From a checkpoint of a small transformer trained on Wikipedia.
Architecture: RMSNorm before each block, rotary positions, biases on query, key and value, untied embeddings, normalized queries and keys, local attention windows, normalized values, a norm on each head, value embeddings, hashed n-gram embeddings, an embedding shortcut, capped logits.
Training: a variant of Adam for these matrices, 407M tokens, 6502 steps.
Each number is 128 + 24 x the weight over its row's rms, rounded and kept within 0 to 255. Layers, rows and columns count from 0. Numbers have three digits each. The size before them is the row's rms in percent of the matrix's.

# layer 7 attention value, 192x192, rms 0.079, rows 101-127, columns 0-95
093:137128153092130114108131129158146163092120082153126063156129142151134114163128152112128121137105109122106123150120193120057108131133111113118148152164134144151098184161128098139109104114149089099144139105123161130123113108108160137164132087140103150129124098117108133075155169128140100104
088:121066120096131126131111105129122164132143156109185152142065136140126127103115084099132133083152149116150132152102121147127170141145140112123157102107118103114096182146162151164124112136173079126139128138126151120124157094131122112154098126105131169083099112089123154098139184118126144142
098:155137078101164108122139143112133141175085152165130120105133149089091093135151117138150130165137121135131111163114129113175092147118176105129162111111107081125127167154104172148145150158146102153101125100095154142138075111182130145119093123149127083142139149139099112121164119144123118150
090:146142139156108183071148121170131131086114151116081137106153146109123140136151163116117171107090139129089133122122147099144099119139099148121125153170122187110137128122152128129128137143102109143132136113114100155134133141116155140127087138187115152145134101113198131146124127116124096112
097:117109131153113113146137117150127125144118153133111098109135169124130108152117167124112094125153135140165098103120103120113117114111110161122070111132158104100097105113169124156154162108105160120120132153119164135140114138129131121075135182099139103171131146138128157145115101122143147155
097:139111130135159117134134075122128127086093106157112150131122117121110137127107117081140105155108131154112100108134134106138114119104094137130121148065141133168135136103158165104150128127148102115101155130145128140102108134088104133192140121166134138087144124146146124119143154125112097085
092:126108148092116109139105107111123106152131099157146141136170148081146127128089128101139107150168139148127080144152107111138119140119108135143157102134170075119136101116060086080086169169168137137117140089140157133147105136147123127121136125144140089105157139156095098095149122125142134131
087:103123112150101185159124134121122101130171125095110132163119152111136143105150103139154158097139126138167161160141088137139157138126113109142102128132124129083148101115170147121115110131063163122142135149126130101104196131146139112137166121051150133127102155080134169147126107126125141176
090:114087140122133118132108095154096128108124113138134168151090100097156144105151097118130149129157112139125124132117138132080128139159129077136167090130132130134108119108160159097072098113130083106146104159104127088126153103156103125149134131127131129133140123078099154100091174135100148120
103:101182102151126113128115142087166134149125108159119093117161123132115092208128136177132117164131103106109145107078153137123141101101091165131115143165137159134130148123097105131131093124129136128110117123178157084171079119134142120141143101118119122169145145140101127087165121095104123114
083:107125089145116101112130122097104080127085126151142115156134127180120138163121149169159115148132121134162127140141201099097125151095083153134098103133120109155089143123119135164114159123142140114099113099164155179133108092096127153126135122120129125097151099134144173150153137109137138123
093:158099137107080168134155130142121115116142158098082122070095119120123131121180107147101113084130130142107185120064147134088124135122147108119114157108107119123119123166124132134160079146114128141154138147095118101108186118141126145110091085116111180136110124101162123154134162120122145166
085:114164095145109117141133162139123134175119155128095113098151117147094141162115158151078116165139121104116158119121120114140118137146120164104113150133140152118138094107117079150163122122109166146132128123134132169194131127157123156091093116134131138148124123150153139133100130113146152100
103:155125119108120077139137143142109165156129140124131165149089126114103140091117113105135125126177147135155111135175131151107119136170168096111137105107127064132128144149129142145101143115135104120117164127114138214133145147141094127103132116106192079093128133132137114136101110146167143116
085:145113117131172112110127126143130142138114122142159108106172152092120132111099134084157110107112127092106085142142123124139144150135155104110156129109146130167158128117083171127142107123124117135134135157135137176160144157162144145199111132172146147116130118154145148126103146111130122128
102:121191121136118134132134151144160097111110104126119094140132126114139094105129192110112109166102109139125171146141155110126114116127122125119128150117092148150114111120121092129180137120108168161112142085103156088099117148147136133115155143138119132156117173155109110105116153122143135111
085:146138171106077193162144124082116119097155094144156127101107159140142121175130160154156116101113116100157136127108153127140159113126149137093155153093147121110112141119126107118155102133112134128151109136120114141140103131123149086135125109136141139128097104106105130095168109120111151139
101:116169093134126120111145129110149120105118096144175142107155106148137125192101180157150091134114148077139076118139156119128141136135112136135160138142147153174133170115090121079132115121167137124123100112134119120147068090175130120162066096172159145152130124146092103123139108113126105096
094:133102144062109110110137153170139166118122173141131139163127105148114163097126082139146098120137152085125167129108125133087169128119159106100163105079105129168115137148092138154126109116136108114151106171110092131162127119104120121161118127086107124105127094106130113144156130154107151164
085:093110134138152067119136173132140090104152123172120132096153127107142133131123171120171106134118116133143087154152135096128145129146124123143151097116153141141114121085106115138100130148123115132070082097159168092132074090139123123142134155140102143151117146143107145106145136120107135138
100:098142112156134112142123069108128119129110145113082108111116130139126100153142140119151131132098129126069119116105144137133171119099122182160166168097117208163103075124126141125141109147145117099119149133172122131135092111128135162154107129148114156131161082138131104123134179105126102091
089:095119071180093089127112115124132118157124120124119140089114106126122150171119140146140099107129145135145101123143103112144155123135113127146136130153096128110136117095137104110069139115123140118136120123167140082129131088153111125124116133099177155175127142121146099094117120104135123138
082:110122110105119140112115099138115122141119149126120147168110111110140165123134091107162073126171136126179097145139112119147145126117122112134121128128114137114124099120172136111083123112108129123130148122136144180095155094108105100144157117107128124113123139128149134128106136130151155135
090:112090097147155063124157100137155149167114137121080125158115101139131118142128158091121119171129113148076146133114105161117138132133097126140169106130099137147115119170104092107095115133145080136147142068127129075116112105116095136128097130130120179101131158150115111107107132136157117144
102:115088132108148136131106144121122117159111161083172132144091136154124131126121133100144114128177146139159112140144089118130143144144122109108114107178110087135129132147141181145108152143141153154129107079143133189119166118105149128107154156128129088091123173128105145143103134139164152129
097:137122140101112155114102153130125116139159152111159151136131164129107149147152116164125175097118142097097131141109134142082149102153147108106108114176090111118132153150092149146128105144115120131160121159091110113111179113140179105124109106140152110123130089099139104133141140149135151135
083:149109132104151109106116140109102165161072123131143156104132122111118120141082088138131125127089156125094144166143096146168158100127103135120143101144153100153106094141132118112088113126146095112107160135117094166121125081139083158160108112153152110126150132112144133129166147112152153088
# layer 7 attention output (transposed), 192x192, rms 0.0754, rows 101-127, columns 0-95
107:126129103131129111163123122111148138127084109124101183121159124147170138122191110182137139119132144122106128093151126122112128105117150161121116111094110134110133136136146106133127122136102096126099107120185136150163131152135112168136099136178073122115111138140146164094082069097058134121
100:103123164119119141135087142106125083081130096117120148108124126089077083146167121146146117118130147123165133111123125102114119136093107146130156126112132105122106112121118140154113107102119143118128120121128126140093129166109140128109160121135128106126190127126119139112088109127108158148
106:110097187126130176126129198136116136132167114097104173118122125126115158120152124166103159098147089121110135119134144140131129139150109152150126125134130155119120101094092142123117107137117081141135131119132087084126133105136119088130130137136176135120137148114109124111135089118097121135
101:102125133151174079163149099140101113127102168133151107115122091194161161146130066107176129172145142096149131129130149156106162103139116140106144130156086143108119184133096099135143122103136122169143131157139120107137153115131152105138130098111161143102149112157130118144089122107125134125
108:174167159104123134116169163138105121155158124133120127166119140149118089135122118144135127127115125119131180124123112117134128149152124076135088143115172173171140158161140126117126149115118142099135187093114158163123137127103086160137148100082123126132145118111153121113134163163091098129
105:161127113129159117124132134167114100131134133145124106119137126158128148096119094120136124162152122116129121138123144159124138129135161132161171124122097126137116130159155088142148113130141144152156112122144115086151153132159172179126050126157142130132106125123138147146099179157094158119
110:149111130149157129126157126124118119095115088104092128110117083115110130100109129161134151161145113128082098127118083148113090147121119146119124155123098126119108131092169137094128123103104107122121104097141143135150128082159140114095141175134100117120116133143133130109095147173145126175
088:110125134122118105144132114139171145127157103181156123141114098132117117134082176107119099146113145125121177138093155062117132147127138120140163153107181107133137148130116128118157139108106161131113148118143145129133126154124113125119168115108099149155158102140143117124125141096139172133
105:122110132163125097103123107103114133060096100127099189128160088069145108134156117133114106115124142139082126067104109145123133148101098152131104124117135127082122113134142138190114144102144165150150145116136122149175135137163143142121119131143113095141144099155127107157112125157155139109
100:106108122100139139109112130087145123130125126109102143153127146142144135098155145086126138110135159142105127169165111078160117175121141107167107124132129125121104165142156140159140157097137118119100146091130098136136153124119112156137146145125128184100088141121181156137131103142147109166
108:148125170122173147147124124121114141176137141129116133095107113116163127105102143151141148135134172111088120122130092107141110088136143134139103129086148114139127116153114108134101089144154136115113131126132132072141157148144136194158143126103127092136140100160138147134163143090122133141
098:072135129179108098131120133135158133124153134126161148116128148134108134173159109161147085166160113150163158145129149095175150110142118153104174148173168147128123132130113159106117126123151123099112087118151154147131151125118121132102133154098099100149122114171131112114096123131163174072
106:124107150125161120098120131132100111132160154128176120106095131117163105120092179105143086090135146192187127116143146139086135101112104146144125129145118126141153159137130129168127138115138148085160168088119155137101160132154141126135146109083120146153154118135111125145151134108093097115
102:121109156136156167109111132147145128120191147116104125151140149125138092124094161168116129103105120132140141113115090117098116117116159167128108135135137167128133097157141097162118153150160115101118128141081154100108131146108151136155103121125172109168158126118103142138144131135117129129
106:133088140128157097130094121136128155100145118127102143123153125141113088141178119122083152169129132156173163119139132151103105115142130155121146114136098120170137122106094120156162138104120118113147138146160118111139145093128075091081093127134116141142105170141144129120116131138092082058
106:129113147148116113131142136146124115127111152116100123100117087161132158151131130132092106094156151138150115143112117139106141145092116170138130145152117133200151165109094117102118143163110114120145141106123127150138120135156127093140141098152111167154110145113145148152151101098110112130
103:117128082127124080119091144106137105102122133149138119148088094130111133167130104141144082111119153118141099123163117111106080152127102107112131110147157112136125158150154139149122119137155107154109115107148111144057107142091158095092157151132120153114126104124146148110146131108122129143
100:159105141130118116100060124109115132154099129137111168134114098132151151111147151122156110093162127130126115124170090135095106112128131107105132092125112099098092129129148101164106143145101145148157133093104138175123154118114118102127189146123094124088093102129138147155132169110125093143
104:117129125143143131115074162116157138133110119096107109161114159112106077153156135147140123149132128120158120119167171131141136102103114148151104170177151130100121091115096117167134121135103155107071146099148087130089146105120125130121095137117127150174106113131144132112130114087171141133
106:151084110123119101122135106129110149124113115109075148141137118132133107129112147172099148141138140097122139090136072112108141131134122115111105097121108085157114144111161111124142119136107128167153141131124122139145152122109147132133154145164122098111123146125150138133144127116122108140
100:151121086123081138094127132144098144099092114111121111156150085143143130108148118084114107163102157123161125132121145116106077137137137114120109127166149123101163173124093100122148125137124123169148109142107099108136135098129137119067100125103105125106102111167140139163139156113129128151
101:137091148107106109101108112126116149120145133136131152126125125153131121146149162086167141143154121113122094118136119092158112150118103106090127091105159147110099120178153077108141163118128157156145141158053148139108162167123166122123170095097153119074157106127109179141145143146135138181
094:095156112138115100123124126107141133128141142153162119118128096051134128143099129106133123149143125137118156129141104102173136183110107109130132150126153140093154117157109109156147129130095139149093110113107062079157148158132183122136124089147132106113124087117100118131139100086138149147
108:123131121123129105134127121110121128090101130118171143139137154101152173115132144128153149125119129122103096115165129085130134133147180137126147116147138126088190121101136116115107065119119166156125105125133104113163150086161101142095178142110144074101141136142141107126111100154138111130
098:074143164122149084110123096135119129115123139157134088092139126033136093136099097103132129124109085169161133179150137111113089142102129157134164131129153144105164125106110115147153145126100130128091142152126139095124104170138121127152145088171081110113168108092147116129104120111119132098
102:072105130135108122126129084135158129125125154129129126106110107159140150165114109162105114156147127143157133147111098126130130095134125156169172133153107147100138145132113134170150128109100116112074157136155132141140115120085106115107142095132127098185162152133128104106128067105133128096
105:101154122090142148149123105095110102085131143118134124132110141179106144121122118131127155157138065118123146097177122123081091171125137150137138150141150166078141142126156106120136135110103129136099126081129140150123153119118179127109118162147135132118158104165122113121116174141107105157
# layer 7 attention query, 192x192, rms 0.0866, rows 128-173, columns 0-95
090:130117115096113138158101104088133114112120168166131107080125157157101150162156143156089152103084129116145155162129151110125105114187129133154157114157115157060132137133147154113156133149174125139139164124148122141119128125180130154139120129154107083133159106143124138153143112109126122109
096:103113137115083150129113137107111137137154129131155143104095124153095136166141113138092127118112151133110168180088105133099117112152146116163136130178125101092118121185134188106127151121127125144148103145125127139140160132129122132100148117150111113125125098170155183135130088131146167168
102:147118139103099156134106111118107119120147164152134148085103155149131146149152109132075109100137125152124177177100108144105105103180111118156126141154164099065109106133170141095103142136125118135147139121134098185141157122129128151125135112145107093100113099141142172117115109113117164140
102:107103095182122121119089131132155157131109147142156129123164059102131155133129107094157124109139133115128119112109086131110128087111128132164141145121118114157136134152097128173106147131107134139118109139083111139117179113103143119123105105146145151088123112110129110144097177127150142146
099:110099116158096128098078104105153147144136177143120154115155120119139157100128110115113088133154148140104165107080102139099140111090123120170137134155142102111148106111094116159096132143134148111162149148109106179124178130086166159106123083131124135089123112153120139132100148102145160147
103:112100095143163098107079121155142158134101114125139120140181070112143103110110129109185151123114155156098077093136128122129160112083158135105124140159127110198135149121124123177141114136098130122121137132106154109131116101141140109132113120123170136103140120105103091151129170144110086087
088:130144153121130121105095113082108122070147165167123117101125118125125127140147154151133152115187135146147133131091106113122133139156127130128121161130143105078186087155119115098122126170097147163152112144121121126155163123100141142100137100153089162113146114151133154135118141129112131099
102:099109107133096101121104140113185129146092131163115127124168077160097120126143128122137167130063130134085073139114146128123136136109135105173146127155102133151125171155103162180162111146159106123149126095174105130137122112171112111124143129145117087093138132109125121126119133124180134092
097:172138117134140135180118150165123087139113080104134129154144126119105117151114129145125144101107108117116057138175177120145117111124166125127134111136143176185081143145152109114156141099139118134128128128141153130100081143131098090159101136090166112148138121081124139131141102154144103126
093:154174145132153147133210158111118098126156108144122097129080181135117141156146135110113115134112141106154124162095112121174097147168144106109145120071085117079121135146133143088116122113159146117128089127125123157097118137103121117158136156147112139158151132104133119103112093119137094155
100:179162141106147138149128143177100121130149097129161142133110130121098103179168125107136122112113143118170141157131142142136090136168156093072131133106112146147132145146138130083132129107132167119106111131134122136122120157117129098190119150133124146169141143124166137097109115125149120173
094:128134145134109137132172127127150122120136144112140143106119142106117103125137134112129113164143134142097139089081089138124106111137141139135143141105101073066181138096119119141089152143118095166149118114135144132147156140110160110113118105149104194125112132157126125135122139064110133146
107:093116115157078151133103122142176096145099140140117161151154137146156136077092124178124159165103100162089101091121141133130151108112151130162156105197145131144112143093121140170141116090145083094141116133145094148130142120137129159100136090087122107114120137122085134124162111140137173112
099:142102122067138102132098141163105118126154114099143108148143076142125135185132137113088084109114128128110159173136104107128135129169099156167109129118176149120081125132087104136143111105159161131120162162131143119163085138121088113184134147111125100131168134099135136162100083171130124154
105:152172089128118136153123151120123126132126146103116113162148129101155171135117113139120109091154130111126102149164179150117107139160149105125115109146128170148108099125109139084099118117167105155128129126117155160147145117114091097151121158081146088092151157116115090138152107137162111100
101:120180114144140169094155155118121115089106137135087106143126147069130167097159122129144181117122153105115113131097153148139092170129132158118149134137106126139129106113132117097069169142160159124127155080144137124133122097161131113145115201111103126072155131125098152138153152088145103109
099:110094125171122149122096136120089113122095135136130145110139133177152130112076115145102111128111097082154099141145159111139112118109156173164107096158139152171117122154144144124161116095092124134090135131127099121107139121083127160108139125105158108110142118121109134119114138170128153126
095:123113144084101131094088129145133124088105122133134155157144132152126131122170176134134142174118116153140119127128142130131159149112130095089151102151106133127141120156080128141111115142144180124120092148115122147171109142107126116095131082171098135169121105133122179098107116134117157118
085:120122163112140143101120168128126106092086127119106090114165159095126116099109137146141190145111122141119082111131179123133104111108125152126135097156163160159088103152176135093142103124129126118156097129104108122115142128137097123102112104104128091152119124097094143164169098149102157137
098:139136160157099167139125111083116095114143171144122155122132117139126150127127124184095149118081113159177156125112109114152153152140155131150131082160119089146130152115073132146140150148155107085129080072150115168108153148112142107117123116169103130122120141154155128090129160145099140132
091:104129139166093174123092092117127123109126114153105157095103127154166154124132123115102122147139131104170131135093126134124140091136125177159132124125119117150138147133126162123168110119124091141171108109136109109132163117117144144136125136135153111128153156139127190128131142161150138133
114:149109111140079105124149126129162168178132159135135150129136134154165167073103130129116095120128133128105156143134135140084121128125166115145149117154121087091113121115135121168131147114143096126136172126124126113130129131104114153122139150118151171108147094110123146098151126106173166086
099:107069164172119158120148112151123115196141171135099134086164147137124099157101113145112125128139125159103093129149109098139130116101082174175144077142173150120092132093131071180120114142127104111106127151074106081102152166140127101124119129128133120132112112130113090115116105150142106127
100:107104145153132111114129126147115137057192134091160119155109121117127110121098106140151130123127141121112182117157145079132084131073147122122090149123149134112143099101119074114129128145098160113107120137107131099164169161103150179122130145130105130130123152098112140156123126132115149119
093:161124128097128153106134141119124146117071120163124164168170131147152122076102097105097098129096129092113149123091153168123140059131123166153142119181132151162116104147170163137169132104144088127142123130135150130090140147128127149135138129121179112120150144140127106118143133166169171107
101:095101124160072136119121141122161116138154153173102102106177169143157119123100112112124112139196158091132131133115102120147146169130141170176138131154119122108153170129115140116126120154105119102122166148109178153163141151112165165128111111089100104115168132174131151138142151135108131155
097:112180134121178130092069117128122131070123114139130117110093128107160155086127135139103108196135150156051129107125141164111138153140137105132134134104118131138123073132136178131085130122116177131139117123138127119147092091103112086158125123117120126109156111148068107148154139117114139104
089:098130153129124144152123125154122094147084148130104118124167118148128117108082150134099136121097098108112097118139134119108137085094121149149135066183136161140126137145152165154182146125119091115177106119125142105129137153074102116132159091122156120135154136111123120148152094191115177107
095:149154120162171130077132114098118108094130118143137115139119148117169117152124103162177164118081126163119132125089116151167101165118129148093103121146097130165161159132120122080102142158130152112142116134121163137132124123146138133141093155138090175105135167140124118105171152152155084110
097:088156153128156068069161142172073143096132119132089111139107121118114105112159134083131134105104123140135171147096089172096096118118107089094122126110135138066146102123130122093129123115106151125164117161117118114120147148106129138170152157128128100143153122095135157111158119170165142132
095:156120128150111139133136133130143123184127107137131127152152089126153124141116124124110125129086149109111103128106121165163119129193114134149166129122091153121117137110099138142133122137152094130105127090139155128089112111134121119156118125144141123144114159158149068130110112111168100178
101:115122135101078083110118114167117161148098127112119107119155091137127106168139151115183160161135094100160150183140088134145165078110143105102161136139136131125150148109049137159125086153135098130133154102121115142101095146061119138130144100160143125115119090117180133121107136185137144140
104:137149126102142106135115093093114109139162122138181135125141138144147145127115164142155090141131104183079138139109100104146123169148123101168136192106126128081121108097151139122137074132140145176114143154093120111145109142123091142132104112096101150132118097164147088099074088122128108111
096:140121109145115098066142119109145113130107102183120151101124106169138124107118112161126125114134134172144127159174140145093146142123114128125131106089123152148093153127105115129132110132101170148078126154103112127070131121131106114112141154129108107174110080109106139061110134139120115164
099:101118138150128159162096149125133178126081125140108125107136140118123129143096116121112136164133126061140101135141156155152122087117172138151120139125100157160157149127101128136143104129142085125130117138160160085106127083131137129151148133130162146106131171143113077161147160170150146129
123:134112165141136132125130159180086107110115109092110115139130146157148140085124142098101129116115103116111123136150122141106100147136113133139119102124160144082123082141146142153134108092104132126155136120114103107135155172090125142132161118076178102125159109102102149144131073158156149127
100:093162109166144103115126108115116091117109124102156153149134147149150106129135120128172115137076124156120170112119138135130139131060124150101120131131149132136118139147139150149126181128098152130156147143103120139140154159109114150139088128125119149107144116107152120108129144128105151136
099:164150143159126131154117127081173129135098158118140127119138107116113122129131144180164115173080145180122116119098165128169151133134171088096159127152052152140108146127100140134137138115176120161133097106149115165104121104086142127101119132118116139145094101125116131111123143111157125169
103:115130084091102147125167126102129129142118118128148079188147141107100107149161158149101140104147112122134110113109123099075160125120108165131148167100156101108108166125095135128151124141158050122118110089112143154149125093133111136110158126124138086117147092116127125130115109138142110136
101:136129114122153171153123123129144090137141127120114083180142091117113101199143133159114160114116136140133105093140137109151128148143135126143120121142111165154126149133145134126144145143166131094124101126137168147158126099165146082122116122167085131170095155137145127150117134100078081156
094:113176113130104095101130118120133119139108126088137142128093119104151149098134139188181153148102120140104150104167121097120099166120177124106125112119128138081138126118118114101132205146120137137120149095166119123126154139126118145112119165124104176114118154104092135105153178101130161126
090:112115140123159109125133147179125129126162132137115107173166103148129098113092147082084115150130136108130136125128115133122141111158086120130141084164146126130142144108161170139180135139103074126130134102126140123137123126127113135133151102124162055144156138168104152150133104134146141139
095:143109095141154122100125150150117145078132118123136078127104155124165159122160122081141175129159091170153118141140119180117125165147108157070132159130154125132114130138099113088104084113106174093103125139107128159130131139132136152152130144117122096126123127111104172127152141134144137169
096:152111157116182101155098139163152113089151156142153079123130115097125119133088150120120148125161157142099135133143121167138122128164143115081120142199113146142128136145135130142143107130104147124101137127088165159127078134106126123149128103140125130137113111111155132174151124137109122122
098:133159132129137154157116117152101133133141096151103170149146072155139119143126133103120117143097102152134151114125088153146097102138070087125111124137117123107146145130151197150173124126116136129142114110113149108123145133110136131166139125130100128137140173164132164114082130148127115126
095:132143096144142105089128107119110135128123129167144074113148141105154162135147128147070120106128126159131109141099099171065127138190088174146166127114138131106085138119081107122115126126146180122122187138129120173088128155128127134135135169121112080131129104116121156115115107133146128151
# layer 7 attention key, 192x192, rms 0.0812, rows 128-172, columns 0-95
092:119147080143128131099159104127179123123151069139127109135143153100187118160108172108136095134152138149148105103096169139136124125106134120106133144102127165162150136108079084116137085091151143157093124127127116096125124082142116143161130140113152153143122152133116116099118132118139090174
094:139129171152117150120088155164114086114105079119088106139143144116127110091134108117145134140075134078120135159115117123126129117132137147148114080062135140134132111151153115149161144126112114176126203115150132090133125119138128153174144118115116112138141177119083139154104115138135153114
099:164126136131104155098096151163134107152119102088123123129151170123133129123117128138125145123058171110156114103106135127119146120130115168173141077089122163152109127116139115140141186096107146161105160110143130111100146172126116136149158149063118127119138156127143130125111099127149129156
098:126070167117142147173084150128097117135124150135137128116083130170101130141144116149107151099152115106117127143169120114131125134129141114126076131172127096089138133127155149117129103166093128130129073147145116131100164166130167091099127099131148132106125121146145122135134118159138165136
098:131099142115151124158101133168126138108120139168114112158087130138101133156123130105102142157159074110147123147200126096123136112132134110109105140166123114112135131114142162129144069152108120117132077162131120143093135162108148099144155102156183143143108134176129113115123134170111141144
084:144153131104118123157134100094145145072127145139131119120107115104110131140142168071131131113180100126177129129134125140117147136114138102072145135134122096163137117114115133124134083115158123121118088139081147155125109099118136102144112092179124141142094148127149106122105144111078085159
107:149115121127143141168099139162093131101096069155094095124108116135127155159128148084155141125119102120138137181195125112153114160093138134112109131095127142130146107106128096128172156141089147127103138133114088084109128126129146118153147136106161123120149107119159153140100117182139153152
103:076113127166138102162099145131143136125106114176052126131096103148111154121153121104127122171115110140100098168101114164098121103151108115174131117152169145116161080126124101160142129132138118114138168129123155116161143096081117112127138095158114123142184126116073139102103153093140139097
107:125113159145075127081152149118118095176125139090109148139130112133125115115123130200151111119096124156137126116085141097129105134130122131165156132129144140123104173141107133116116147119170132129149161073134112079151142129158106151099123153118104113128141113099130128104139141118172160118
093:150107150175151109103159178121111119116112117157121141101128116138113132124118152161139141117112141161111118125109155129129106130155131168142132102124136181134108137159150113173164167126104149092158132098164110100106117159103108140095072146122129102136146102112088185112126112126136144096
080:138144117123134111079167161140088118147135115086159149097129127119122102097099115172151141137137164178101146107112129155149108106095122147114121095167129155137107148134160134151137134113130114130123144100147110128086063131122107141082098138115129128119112102110093150114118108128128122116
090:123122117099159143141120105130118151095131128163151120149114128123128126141134131065117120122155109095134160137185122157092173128102114126090099150139121088153134092113114146120102104154104128109124098187111113140131140104121143119135154104128126141133094143162173093131127133161093090132
100:085128137199081132123172113094156137149152183105117140123122108118117129129121113135136129130118134136166128111105113121118155079118104089186150133153104112134133138123111134141096140115154147111112109094149165143121107099116148087118119118152150128125095124167155120108130148075116099134
091:136146105149119139157108116117117148120171130103177122083131086145117111117106137152130117141126135163120185113112163100143115101146151114125109118181097110153075155135167150142120139098137120138131132108132131113161103136113097144101105141096097116104142148122099129142084094143141090149
101:099102121160129106115141158142100074150120136104149140101091119154129146123099162152137123129123137122113076103106120111130096180183114115132148113155118153112119168100143148105152101105125121153126140112138110084151130116102094157142127152115090120140134109110138153144129100114118148122
100:153144150107166134167067117126125139090106109155096124100154169111125147104156115084124134149141149149128066143108115172144119126138136100124105116116109119121168112128108140123128128099102102164130126124152121136129103121088136097132113103127085152098162111121121139140108130124093159142
102:137112150112092110101183160135117146110146172099134171126146089126095117132144115169142163105130128143110138110104133105127078144117128150143124102140146142098129129124119106166130154147158121100127136096111138138098138146110108105107055139151143101121121120121106154123140124106137148111
097:118153147142110132128153100109121145148149129131110104148160133154130107129155121052149151141087141144155109147157121171114126077091119142138116133152129147124165093147126102138136160169152121085161138149144114208095122125133164126087157115166143116112145153171134115123127110125093104124
102:088150080130158113114122116150140090145124190114121118143094137150146125093141135151113134112145145171148131104093145150124166088129109099140137137214125124127129121130135137129154139092143129146120139139155124135122101099091143167093093162125114121149136116127191157146119125117131120087
105:131131164130111159110175134096114168083145152148103143139129130133138133092177120113152128131118135084102163117114124128096085115121126152124124109143106151063154076129126104140102145145056140099137124154164165124171121123145106092117094128122162146112118129128085186129125106090143148142
097:140136161108093108119099123115125126125164156147188149132132112109078118154159132170139118102118146124093171136131110090121105161067147125117125149117144104113140133137137095146127169159128138126140143161124170124138147202167131128107097090159111106156127116120056127116139129095160165135
122:140112120116109135113131130114141128172102125094145135113161115124098115130090134160148145138129122163139116136129116102162112151151109145122145104093120109113102137077115121114106114122113135119147126107135091166114140149103113164177115145132120158159121123108125151092113121102098123175
102:107130060154161136120183105111136140120101135119141104121165098088129113109112120129111143149177092116121147119112106128135123108149099138108088111138106103188095113086123125099119105120131102107139110082114066112156088078144087092145105149118120132080108138103132111124137099149125156128
091:089126094111155120135141121146141151144183116148135132127178120142147119123095099148140133084145133136157152100160159139150137152142139161158145072095120135125122134090102132139128138148132125099108086122087170116104125119103130115113068119126143116113162126123161109147096083149117099154
099:104130146141078102104166148133125115157153168066169129140087087131102152106137152178167133109137140142144147121125123090118133175132154094148110154146121123103143167112174140141125103151141123134145154071147133153167130137128104118085098104117117083138103138138122106118090123091116105149
104:091149136156157132144159119149122139121096132147103128137111132114117090144107158133163140127177143160108119153128121160128082123153122121095150119123106192143130115138103094097146202131142141110107113091139105119087140141112134135164122133168144152118136123143099109102130157160129122164
105:147096149112100127117128107110135151171119157146151167130099133128104155116186078091119095112113123131170083122094137096127114106106153110128112154128118110110135167134172165165133143123185128127077120117166120142136151102158164129094134142112131105114138123165158146153117108133117138116
092:119104142125137107105189133132129150165125168106139170131110081083123115083128101175138083131145167157132132102119117130146090117120092119149145131170160118119123120122141131134134151137138126103158136101112094117158139104104096169115082149148115116145148132137120150134144147111118110121
105:118157157112110117152102145093130162088129102147098103156130134155152140109163143109169135113166125116130106126138112136113139146119137102148120128110121141116135097199125123155096144152141150136058117174101155084106094143166123096145126131121129105093130093124141155144118132169113135116
104:135107113132101118117099105168126120168118064146176135101131125137173143118104164139133099105116141182122088117130170097136203147115170139143178136075174124182083156140141107124132111125141126141113109148110100108129087134141081150103122141082115129134123121093109129160132144135097093111
098:123112133130124128162130150084123146095100139147111137094072118107145121122138139164113078125133145096083147108112124104091109140177131112119087171114129098105115132131103156124126113132150121170122111109148123086206142105144126121142160138116160135126128176134104121132106155123113133125
107:112143087167106133175147125122151138181127136120130139156103116158132136161125126147104110148087084152108082129124152139145114133160130111121161106157162163113082140171181129126138175157145109119145105141106123129091159119121128113136105117149134142125136090113107132119121173098111101103
103:145140092126140089146122135113133105127155098139101180080110118121135099154119102117113133126120119141143130119130123117174119072115177100111125129122118145143132162151161112126186136099140134129120085088124116127097155139162139159165187133124175139114080123128184136129093152169154162153
099:138160132173123154071171128136128119180102099084134112145137152106093120139149200140128142123095101130134128129113119138118160119128108132116163133100126174133105152103183094084104114119177099155138133091112149134140125111177116138110120146124149104149118135091132163101115118098133137094
105:126116126121123103157146111135156138151113128155145139163089114141123144141121120149125064127122125111130087119127116116109098157151094098151069141126176110110131143132130147162153167149160134148113138115104108112107147141131115134122101132180102088164154097167134126133139124125134119096
093:128088148130146092083141120126127142168157163126161149104149082126131103103113120153122123120131139151140119105106126110122122091085125137141144113128167110160109156107127116168147136109126140084142153099127081127104122109096088151085100136139119107117122133117111167127120106123133101099
104:149119140098098126142151162158121139162142124108148154153141112135126185120142103151158127095129124148159126128143136115161152120133149096097130173132122130126123142136170145141128120167155138076074123162100145139076084123125102110136142129140146092111133117099136121126122113133136118105
087:157140136114119122074111134104138130099118118131087111147090136144086128114110168136151163145124144098106158117122138106110107127138117088142092108123117139076182127170119142142100119121131135143123093158172152100165137124168160121139127114088141136130137140157165142107090146123148134115
102:135164088135160127155107145132133111135126108149111112107109141119120137121133103108064137166122131139068143163075091179158146117166118109098142130169106120167168165158148094138133129117107112121178153110128142168136130141157138138134128136122086186164146130109140111147114143116141120141
105:086133175117144124127132133126107134044128119145082123128117152097128113109149110097131123125165188066118178124148088153126147122127118125143113131150120100091155081133097129098103131142096152145129133175132157123167122119148139125125150115134149132138151186134115111122117136126122155137
103:170109098102127146158144148124150167139095092144133129134172148119141166091134112145141096130104120154146085121134122127154104128148105126150120151093132100108130117083129189140135117134100117122107106178122141111096114094100156158143125165148143154137124111126163162152131116117102118118
126:137076126101155125115142131121076145144123162124136162077104136094118092116142105142099114086128143156076095122101131161105103145132130139142157138139146095142087133127108125084127151139128124112168122087146106125160158067105137150142121166116154160127123158129073119134150164138104126140
103:096168160138130141120107113110143106146137117139118117152156186157151143133162188106161146166085140170127135120116131180137136141113125154145142094122108189150137107126175131138135131115169161168102151139129158134095124130119121096112163141115128134107156111152136134114158089119114086122
101:097128125137109130090134095141137132131112107130033110134108139165163094130125157124144131138146160163124117139111157141093125130131113120156124072101118181105109084144137102146134180115143173162097156083123114089135150089106099169117148156123152136111151117159116130134123125152138156128
107:153113191115157130150137123109080170105169086127137156118090111109083166134131117141151113120131154127099122129137097133118164138060131121142137134132154089099113101135100119127120140156105146085155130150130123110141135092120088122118126103144170152123111162140056126134134150128113149164